Each number is 128 + 32 x the weight over the matrix's rms, rounded and kept within 0 to 255. Layers, rows and columns count from 0. Numbers have three digits each.

# down: layer 10 MLP down (transposed), 1024x256, rms 0.0603, rows 1018-1023, columns 128-191
# up: layer 10 MLP up, 1024x256, rms 0.241, rows 1019-1023, columns 128-191
down1018:124115129063095167098164137162143043137121136172115128158130082171100094165179132093103139150200093144096140147079123062095149146042057092153135132103116179088101111113169067139157127091125170
up1019:144145098120135214058121124099121136159178125154058112136080086097129058168142086119092091105130104131108124055203119059128143126145147147082139134165143110133174144077128087131170168088122123
down1019:175136150105143100106178097144129147151112147149119127098221129128124149137120059135131136153175108028163157115134131072148142116187108135091099132083143090172151132084111125144176192125062130
up1020:125117086074098150115088162153113125128128112108162070089077144229109082156128118148134114129124153140159117114111102106172143113176113145148156098140079175135146140076160137138140129136109108
down1020:138136170157143089206163148089061150183141138141101146135142084097202136128147142089124123166125125130153169144139082097224103106031122176112033154089129094107097162108104116142092170183117112
up1021:127114136084135176115141138076156115079101163105107115169121106164141159106139138095108118152096161166168075133146137118154142056157094158201054110157131113086126055149125142081154178173112107
down1021:080126064184110120131130102147105115112159140129085121137139138156134144090169163106144147087180129130150090111110105157117058126148145110135186136088128141111103110125110116110150107063125098
up1022:132102098138122128153087106144111102117142100136130088149127152112164101093149122109117138114127111133097103093187104142052178184130146137115079144136122084093131096159181123167149201124151112
down1022:134129170108181149130106161171108135134108144126109144148140129123139161097161110141155104168138125133152153071115045054178106111099092138087130112143173141096119174154103120180090151120163116
up1023:111203123104163142123115142138124099126134091109164140134114134160141126118052075082123088129093101095186122070122116072132162103139150113116118109150138089133075110152151132170157140129142222
down1023:150142146123082120131143098100080133110079185149168116111166102209143117102164141119135130128099108143131131090101120118154145182099071129142127193128133141149125107134083117095127139108171120